Part of a small language model's weights.
Size: width 64, 2 heads of 32, MLP 192 SwiGLU, vocabulary 1166, 0.699M parameters.
Architecture: RMSNorm after each block, rotary positions, no biases in attention or MLP, untied embeddings, normalized queries and keys.
Each number is 128 + 32 x the weight over its row's rms, rounded and kept within 0 to 255. Layers, rows and columns count from 0. Numbers have three digits each. The size before them is the row's rms in percent of the matrix's.

# layer 4 MLP up, 192x64, rms 0.12, rows 49-191, columns 0-63
098:146094174170138109219108127166080147194114087128150147141105144081141120080134090175085101083135115124121098092147094140091090129112095104145160168144155144146110106107175144179157095063122120
106:121120108180077075102117153131128142072156084157116143183073148129195122143117098174145092099106147207118149111140137101092121115090083084169103133144116065103130138131150157177146112125180164
097:085125073131108090093138164085051159081112165154126106120098104118143142123118159136135117158110153125143100129184105087090153059057102083049099151094165133156151141097149116097157100131125148
093:112094096109121054130173124128107087122172096068111136126142069097103124125111155137146101100137174139078169127145166101126141115124200110174169099110166157171158175131158118199140110146090177
095:142160146146111178112109128174114081129125052095149163124127191094080204071125169147112125110141151116122109073125136164102098114112183136100144128137076104159162138088112117067134111135100068
100:168133138177133110059148150122170155198183128174192138113092114124129113106128128061143159095184118146143112056111143160099125156135113140123118123108167070122114154140138179139104056141093113
091:116155142147160141104115109189133095092151104149140172135114123140167139115031152175099100185132135142133069076110193138092117096174128100112084153143154189110106122164133073102154162130140160
101:054120115124091103156193121115167181132143102090128118082109110089101155120132132144170206160100065170167088130110148158108110109122083155152126115070160108128140159102175157079119175131114148
090:107113159132129144163119169129132083146100098121212169145113111128110096171047183189103147105185184127116178158103115120117112136103114182094167109153133077152164144126147158157138114155084105
093:086134118129160167171145160178110182131158099137110167126116164105097089118094156110100136144174072141172171118143178148136164139163136074156139117096133160070149117178144169140135130180180201
111:139134159186156137103118134077117106179166127075088180159056080119097168066110125126072163122095104111127126072157128127122113121140165158108122159089117190141154159095130097142156087151076143
095:130129118125092113156104198108092132114149116154155132095133121166198136130140141116107126081068112150147191110162166149140127096108042102128136145148079089088147157078153221137117137159105112
110:173160143156128068131202118161097156110129103115140164088138127140065138155089120190165126131114204148105098137133117142043119091124108208110178132160140105117131079148148145107130147122157137
099:123160184101128141185136116116169180110076136166193147097101090118144160174092127156155132117083166108126148127187094120055135154096155115143144123032109128139106153096092128117161125167118108
100:145111195099104118157070130146148125113092121130152139117132143144197140100142154151113164112112205102123154201155086126163136111126113140123122127064109120135142172139020108068128162130115093
102:194127134106067170166167139141121091127119145157125150133122139104119174084110146149164124131149138084082094185125052145076100170168189130068144113114114123090163112093107149125075139180130158
084:088124173125178125113125120163156168165119158168143159127109139121180130179175070139123127115105099136096120110097073096103164153099142078190114180073145088064103072141167121107143153167137156
098:114101103175148080121130138137145166126097149144219158141125171110141085119081127067080106114097172099168125117163102112097130099125095170137113144068089131149148094104106085106182158087190128
114:169097108106112113111193105131102071165162170132143204148060149147128057136109080060158130102094127146157110123150089143089107126114132073111152166110083123123099089156161115142176129122136101
101:137090112163165170119089109137121110124116101078127125062112140098113145132141113144116095099084059137091192121164119094086082129140097151119157132086139150129202151065127178120198117172100152
105:129156129102125109123111113143122109118181182106119177107137157077187157066094058147129103138146110127110160064100138162099109116183158124059160148114106113053164144109106144111156071166122131
097:149133139128065110167127096120099172037164150150145105128130158065092073104135095112168107121108125135071128161128089113149162125110138127141153186092102155108154125165147079177114154132073187
100:097141126081136173103170134118108154132105163147163149148133071087153135131142119172099139140106078112178148152109121069089128106093078152121148078165100213121077128095074131129108182132158071
104:181099165162098101114097116114137222126140093171145135186162127155135123134105110095128121091138129080116136124172135086112131122169167136115101207116163119145135066112103188117072118178086132
102:169133128145122098119146099186121131194125157173151131113046147132171140141089187091100056067143116135106138125171135064197148147078099151105142120135104115152125145114185143122114093137110141
114:105114172191161091118161145093125116183166133160153082129114102137102118132133073138114160129148078133181162127142156117100144149088163085099164069065120206098113133175139151130130076109088151
111:167130167109123097126165150097178135124128164139095132114141121076113047117166073173114128138118170113142101127165054052089143149122160139159118114094156170123145100120122133141190114161185178
088:151094231080169064158131151134185143058096144113095152142182073112116137149143127191137104113147108147139083109120089059140111156153102133118118137106149140117157138135143119069115097128128119
101:100162125062139143135134194049099131135127149130139083145144123171137105180158083094109118097113137169121146094158215135170134136103167129105140181140118168121040127123145100145145096113159149
100:114152125122149136112187145116172120150101125093038106181149071136160112124136176102116200159140157152151086163135154128127039083102153159141139099125114131186152151162106095155123130116127178
096:155102073156103134170101122063141097182107150089139127152097074111141139153179169117087181121121118154105118159112106140199104094154115119128114160108105113147121120123082113174082138195098051
091:161129194090106106096177072142103111169167148050150132162104118057132128092141131143164088140120148131123091097097159153116124126151113203115181139122152156146133104173171111206143108122131118
096:176161080137137145138151087181149125108098115092135098095037157132151129143096106167137132138126100140116115175119120146107157150162037098132142153161170099049112112154179134160185107142110132
095:148147085144205135143176192177124120126125112135082115117083068133108141085128078129066163123128129099104106092149103097174115087100145148137171137167121174138127106095135192121176156105071117
093:102067147118148129109123164076132157158150150164072137141169219097094155127138046112169106132114077081090117102129176081121161144126120085147105131177114132096167115140109148084132142105109162
096:137184088120088073152144185115117098115108149120093096119109115136125129122118137128159169149161213125084117111147129121098138143168172095169058118099147187103143125133114210114172168173089122
102:056190220097118151147125069100159102103150135123065168103108125070147146100126150132186110099122116106091082156130088080152118170151127106131150126101093126116143128126164111103079128085120102
100:157034086184114143171174185118122117158132104079115164183164104173129160128124102157102139140131140123155117124158173154128093143047168099106118113112182132114144097128141102103077162111114157
106:196068036111140111132178107145105149163206149095144133053130147192148118124172114148116164124145095128133134091117119088119170140134112109120111106148085160148150117141080122151127058129133125
100:115155188161131092142104145173153078130194137123152152168072107149138017113090110131184136134161145133177116125153099192139148156136151111160123133129099118084125106126147143184140089126119085
090:135129179101105217137119179187129085110164113110090199170187099145075150137127148158119108153114116121176153104117084186079095121112123127134179095109135094097162134106153129095118139159155123
098:106162131095185138137173122138146192129123116110151105093096148136124161178182086034148149159107067102131120131160077142082170126114087099141148136150096106131127134071181114133124137066160140
105:149233149117073146167158144171174097085149101093100091124058169152150107115079098102114128071128100129122051138099124154135102127085081166115125103111098142121130140138099163125140119102127144
095:087099139124116101153054168177151119164118069104098172127130154088127112127110126151128156134086137089183063148175114155063096105105120144141121107100129133150205127104069146123103119090177096
096:112124066130152174107098139162178114112140142126138140106121075167121088138089181119114134086161075098078164093108114112130084128097168099140116138152139160112080134153118161133207080160040131
101:143132138092189126130188138179141110107161101143122096140105134087100110103179154134175125139086107185159199106085196090105138131118139137107101099115106195132094093171096109081116149112155180
099:118079135175143070171119124107056170132084116118093105144076112109108086118141123109128107155115165126123103127104112165145216119111185089150158127124112117045134128153160150146166166173159170
115:173153102124170125156126124105131107117100146164148120176196067139111093154137135088134130101131182167138063129129144086106147152125118175114084147100103050106137136128131118157131039202111151
094:126179118114142165115174104123076171108155115183138070093113137107114113122085162107165152116145057127092142116135108152195069168103148181141123082137089137162164180139123188153108124119143175
098:140106130141081161129137143152117106151085132162144153086117165126119156143144095151110150092066134125104176161127124124098137100096190060183149166170073123114113032102149133113152178186158122
090:148070127139166125169099190125095087129065131150185091089128151097133094133098120093153164120129127123135172113098212110046147125153140095133137083085135115119179147082132140117104093097094104
094:125135108087119170150154155106150121140214084129073165177173107118125126181182143148135139148125064136145123152122133124173164186119135165153100145121141091130205157059146115166145145081125141
087:142164180033125117145119151163112086042126129129159153154111131128100089085134125131100188116104124158130096143129071086119090073154167109162117126069172088169107117142115107122141095088141140
104:053117092151130130183111162160101152149112123144135156156102088216155171133107090142115098044144075122108109122083131158124115123092135132152106112124112131166193130161055154107100130094133103
102:146097130163100129120125108158153121148134131104142124188101218123152108102190137113074113149102163103103064115118148090125084087056160162127142111072138141182155093121167107080088159133147104
089:113105161116150174078186172105134153078128079182124114109092112083112185161112120165125116115159077191127111113116133136130137147106132105087122091200180145106108089145108094152181139069122164
104:084104093140155113191133085078139117090146134101158140100137157118120133105105121142133176110121140159182070085136076163135107128142118168129160105108173063105141103111111101089195214161122090
102:163142127135143182134151188166156168061072105099093126141124189181127166124160172156164132109151143113111159102185169121126119107058150114145115092078133109128162128095138145154185176094105126
093:134133156151153103128068172160125123041144160098135058111109106126110107109098140141064130110116129069194132160100127123105139069121160088121141118175098175103187160102121155105169146089116147
109:131131159137107073099094205119086112125065144136147102056119199148145078156151134146139117174144167116124105087137136083095131136124107159119101162168110157151111153102189164179127082137180132
099:126132130106135146129143164127183141090116167098085172100082060104117144100116079051119095101127106098137112087099094109057155093138090117125147198135120198154093153140141126171146149096152157
096:159144158078138160137143118202121192139101139107108116081089131158168103117110151073119115190149157150139181120083133127134098108172132150114161136182086163097133135126167088122136125221115086
095:096139136135107110136132152152096133146165153095140146155025134161152116191117125173157110076152186143189109093127110182109085141139106139097140145128070173174127150080125102132096138138169072
124:141155214130157131168095142135120113132112151132160153105142158126187126179107193159195124082137160127062180146154066149127127161170070134155127101142143069110107154153127124153155136086148119
103:141142183084154161107120157125102135084093086152119160117138151107101188136165144104137138115097131058082091172148188133053120146125206124081155169170163101127086141160126152143155146108125149
102:123128103137152099096123112148129138111071108166145166112091120165134086089107158140106119101143098164114117059176146172158132136134147126072122122069152159168128180137136056093046090135075172
099:110095131154180165124115071137136150161078069109129099153160107151114127133146096095115078104131063174098159181074135147078136134146147125134152154146153080179154168179136144123114183154065154
105:128102126108111066124153122149193115138054152131130120100060145117140068133141107151134103176137138104171129163178076148105108139116137085153125134136113069116168152084185131098094163124107047
095:086147121187128098091109155085130129149094104107111138098144120106143062122149121097083175092096184126112118151133125123100095104096139117181139162061140170120045084124171080123071095100122100
100:145118197164163070144123170135118128126069155145118169092125125155103116147107115123102085089110131138100144119128113109105126155071148154085146092134101157121161155168171203211133062125143181
122:167148139105091075062128139130112090106157146163156115083131095105159071223143109169120125139149079099195139154117119097147169149140085120105123104107147103111175084120100069115110087119163110
109:083149122089159198116169099137164168163137145105139078129098136101136086148187149159132139117166154172146110073115149107038137125164124120121086072136134110113125173094115132149105121151063183
104:111116082150192145155125137098136076106113141161092160184097089112119200143116076104121111133148107159057138135069110132123139055142143153091191127131104085174170089109101127127166102137121115
099:165158114118143159136108203183116116092142127116153150095148160131112160107182144112154150135116174117145049129092138150144170149163154193098178139104169125197143152110159093108051121145113150
111:132118078132123136194135071106052161134102089137126118110192081125111116194140101177166134122090065124144106124144099092169148105171120121169191137056159123146153115140098111143136147116115154
097:129147120160076119147121174096174081199128127065092104125134116155177176126128116167145187149174131135094101148087137130101110108135124122153151140130150067087136083207149135119173111177175106
094:178063122170100088155103150147127154173115125112090139143148168163156140076135165095125165128143164070118133155106086132186140114072102147108103114136126127184164153111117113078116088135203064
099:142103122181054142089134181135120140127123089158104133135133067111157111182119163132178149060109120116162121102158187104132125211078137132122131101106165150114103117192102093109113168141119172
097:128104056101131094120119094117146076129132117099108143076161129101204152147114088093150136065122116154087152150186128157127173209173071100098138145136147169104161157138143132152141147180136107
098:171150099140121189083163128180136162141128169149123162142124103098092180107109113140107107082117130086095112115077101165129133164168150135152118191191114129136118120071119184099150062147084180
096:183109094140136101107086124096094077057110086080156194107085166130130107092094173057080120124093149118138161113132104141114106109086133151085138113146114195121184147152172138131151152136150141
096:096086107096139115079160119096166087090080072181164148074063111082139167126179148116138108119102178115079134111131177083102140131153133157060086151145128099125164143120114159093151129135165131
102:153124174184104061139147182085115114189128139135119095024112163095116124130133098153149115164078135102129122141141079152089131110176071136149105138133155125127125140136134113116193081144070105
110:125120107130191071183122075158162098128123101156087037118149150103113129171146143165110140154153157088133111116144145091129151155113137144160099192106130158187126068135163147128165106127180073
101:155161099124098053098097137101118152146139178110153155123161125110169091134107187137078143087095161130190175150091089094142105136100098108149131121134195120116172114155067157167167124120102186
107:120161179066166085101154092119206107167137122118131134174089147101136103140110143121165129102118188172141155134119035087146158141092089117154139110115149146106088066141148118118128146185109164
088:186186144154148175080131104098178088140140108115078144131117146115171137158102095175112176138132179159130095164107136133131130112115080170174085075138181127156102115125062135147142175089151080
099:088106117111145125111093134144111111169168129172156109151067114110128166153202172171155112142154136161102137084130082137076126157150123146087143112207162119125115162166101114092134118107130027
100:101133069152147104166105099067123117148156213129183131130102178165137139115118093071180142091125143149174104109105138168092142138200108149134152109170111139146112070088097120143117081144106088
103:126167106160093105159139126148125085178118115137136126147141067128077107111147133158132124122141113132148109102100122124065091114091118200133125101152195112127124111018209153144148105074103113
097:107219154159136126100079114142095193109137141150069138029125079141134112130119108112159096135064157151122101109121176126114157112092128172181145121123144076109107146080151116152142128126144164
095:150110085115161109086174132183073104178180124069146118132114129131064164102127124129103097092115169104169093125096167141141085166196118107137132102076072134140121114123142105118143120157187184
088:122127102057057109099098185090135120079145119116197177107107161112113117142126077157141118175160126079187114129068161151125148100168102149128139146134132093107145154140139078103106153064154111
098:160097096108142141074150108102129148093164111124171161149191154086097121186134061097091177143109089136120069094118126105143161127170176080132146144172127122117079168077163071142104155117132121
104:173142089145102149070124102126118136109160118133075132137134086137175113075080162146077082199095123128099101079146107151170158108125187141149084130150157165111169094107129134129120110179204149
092:116152151123136092086102133105105095181062092131155082144118150163117161081146055154182129154132090155090153120103109117093159120138077140128110119100105064080116102139077099067120156095099175
109:104175137107083182130141148096086128168115144103146109131190126133165111121126203087088130194123102132146088099094113127086079095104145183175141112179167092142147132113137061150172109133089117
098:125152151138071108166157113121142176195131156106181144186100118118103139099066163159099122114175129205064139113129079138170099115140115138156148101183113138126106143136125132164072127098092074
102:166122158144129132133098004141128121132145090146109108167134211123090070151137139115119104137133087145130137114147156128110121105166108170132105096135085188090179127118133116111173095136205112
106:122088103066161190144165161147110119077133109147128108060088133140121092073112123145156145133154100160125047096185148181145138140153101174113131087076097164106131114104127090134161132117181156
109:158123083152071102092148095127148124163114124095148130099157057086104134091130144176125170085127094175143139139147109159105116157104091179070128104176164060098160129117081102144133171083091097
100:103125092087110131116121090184099107183098135107152149200156105169130120078141141144116101197065102165091108176098119146169075158163161141100101126172105132186123120085116165109127097130086135
103:119144107125177144089107113060103086160061117125100131143218119102128125161108156142105099131103100121123130164139134122217137099083176143101163153131143125142169149086188137131146167139087181
102:138099150132064126128161169156071146124103201069099113106070088184108169131125116153117140145158135140108127167090106107093159117110122119119139172181132141163126095085141139196155123180122062
098:125040162108060164091135119123130113144122124126138121125062090077174147135181092146130117154172152164067150155175128093137178132092112059129136158154107151120139155089078113174113105141116141
104:128140086127130092173106070131153116136131065113090142086123154130127077152126122116145123145134087120117152122092162139123145156114106176155204086122105130176086168155096056053070106164095102
098:064137130094123138132072103136127112094131108121138098139087100169072133126096170136104179186099189136100158120168187130104177160121119177102084140146172119094091103084132206118104130148115095
105:171132107138162134121175179194111119048113197057089129142125117138153135135144095172160132180149129064135090128139091069139106151135140101101111146135081137155132151135137115151147182083157096
104:137167100153117113111092161141126121101136095104130111098085122213148099094126088129145145145074205150165095181117151184105105154087090117183141115114113145113137135127128155171118026112128151
104:122116101089082155105146124148175097110173129116116077112104143144107115116134147166098138203138075124092079160085146110087145101152133074194111120092115153110130131154174162147149149058200095
109:102066156137110114126088144146079105110160125106105145131145143097155162077089108122135040109122143076108168138158114124171177105116115109165166110123139113067133080129178142174153161193070149
099:125142162109139116090165112111152136186146184138076111170134082106108198135166164151128102108145126122117159149042089113098121113143102163136191088167109064124121108081147096163145075115128161
102:191167092052136131152154114085133167122107080124115170131131091077196094154135075094101122135129139088170185163108130088102168116161159132119117101139119108105179131122162136189105076118141103
093:143057093075168075133143143140108122132114123119112070165148143056133187133096086134123124132087139123174112120115108096156143143196115139125144079116124140144196148032137147101144098118120163
101:111102116138136109147067166120111111150160111166150118052164141095129116042079183131166146113158143181111114169081104154144151168169148140095116158105120149131061161128093181122158129136173148
094:111113147136108127094183137127090108157191158143111145161153144137156189138102167123041120171119124114099160164093161155197153102121116091097089192144137163121144110170156120084134188088135153
096:113104162144078142096154129136061176122103081074121123177142086101146112128141094182104081106070157081142207125137115095111180180122135090162131107144149085133114130154128113112141155178154172
084:112163076174138189181083110109110134178084161077121131119151132192173126104138121062119163114106145115094149112190040099174118085109146128089105147120088136112139130151128140124107119125078122
105:163136183121125116129085084143145140134067132140204139163119116152126167123132148093143088171134092148162207146101160056139178096113164105169144086136169092133134114084140133119140170137151191
099:119137125131112135154142186074112136071118115145153134070107142097092169153109178093134171082094152124118141153178148095089171195143145101109122147073100183080106124157159107158129163067157088
102:171136142138151185129103161128096188069082090146156085146109140150095104109183171162137157116115152158057173129123150130121169156135199155151105142098138115165141099071091131139101116191107141
113:166186150131104143148131089069123120091125108123066085155109163107164111100104121201098103092133173159162108168127091153152118121185170196124114117126094155107115166134162110169145195127159156
096:084136164116131091125147124131109147129118146094117117148058094117143077116152114031096070128088161062136127113225074090144128088116093106107120122141120081178105152124115122139151127124105161
104:164087067120160105137185072125103120115090140117118180158155102173064114076127112123078133143111145131078127131092133133114200170122180134140129099187140102127069132161116076107175154121151137
092:084095138140109165123150137094107089151063135103107165160126128142152122168166141179165118177128101185093097088135137066063147132165109145104185173120150092172102139122159135150155189128074107
095:134127150116138121139186166124100123177101136098142196085083086098163160082145155170062119118090146132126071127153143193125115180104190124127161159157100159156159127118086111096125075131164104
098:133131135118139107104174074137155162188136081123095128121118117128084102152089077111077130180075123114152096129132144175183154122110106180080216120161111100110113079181162124163095125124096136
103:091138148115078146183120099128176177095157039114096161167127106160150074109146120145116150107097156154107126093102156154106123193060115135158127123123206088129135132178126094152100092144124145
094:105129117110104079160118157130134121208102133145141151072155096089109226167166107149109182091067103138042137167147134095114137109109133136165160109100142160133139095100110154150101121149094137
111:087127199088114103179088114146161179141109082146185141143132108160146178122126088117181125118107102106090107173154113110160178148103099120128028126128116124138076123091077128147089118158127115
090:128168179169089095141153099128080130077134116188172174171147117087048170092109122139121078075155124088087123103118120145164140112112158167171135117162091133166124178163123135094138129131116179
092:082127121123149170108156190147143100157129141091125131118153039096158160187117086115080120120106161133167150150139110121132098116120096153109090156167138171162159188163138146189144079195143157
096:155176159115134118091085071091093059046119172142166167144079164105089124145106121155124102096156167142120184069106123117128157155134120125061090119119127139158104190125123146160098124110137100
098:150124090149133183123149163097138192094098088164063140207104167144161108120136116104149148073085108142147155194140125147129100166090112109051119158129167185136105106114160122148156125118143159
100:123093158090118163161092089078195105097071141145161095087110138181152124119079115113129107076134131172105158149170112083090150165116106124081140051152095151111104166146092150113115117081122093
105:114079172151184132145086167129144157174184146152073206142165103104102163118105147097135094117159113153125123105156134129055142151157153047169127147173128113122173114114105114155077117147145158
101:179111137073136153140145176083186143138112175099132135131153067076125082133090107085092125165189170112143134106069096122098093088066122129137195155119175110126148116145156153155109138118105107
115:156112133078195107122151167143067098113125098120132133129125142132111140176104120194129067122152101143082115139171152109094198108104179090088067109099130147148113172055121121118156166155098150
097:117117135139126181134123099101124152082109137109091105148159163077183174093174085178131126195106159058148127176146107120070137065089150133144110175128131162141088149145165140112141189105135098
085:116147111100195137007141146088163115100119071113066193124150143143134130131119112125126133148070149141142112109162069105090106081145180099124126134145113137170110100122106078109118154096113127
087:135210130116149143107117154113193148179133152109148167173106186109110144147164133160105096083121156121147128188096176089183122162126088070141070108123155126105148146106137116145080090130066132
101:106114097149080115075055179175146117142116133085102080115137131109098095100153082089114143155101123056076166173123174138158142086136095146132120102137074108132063191115112163150135126139132112
098:156104101116133143110109105126183126076082082141119157124150094074111136123108116073133163098155097067050098155137130118147075128109086108101144126150137043116120150100147081130117172118145205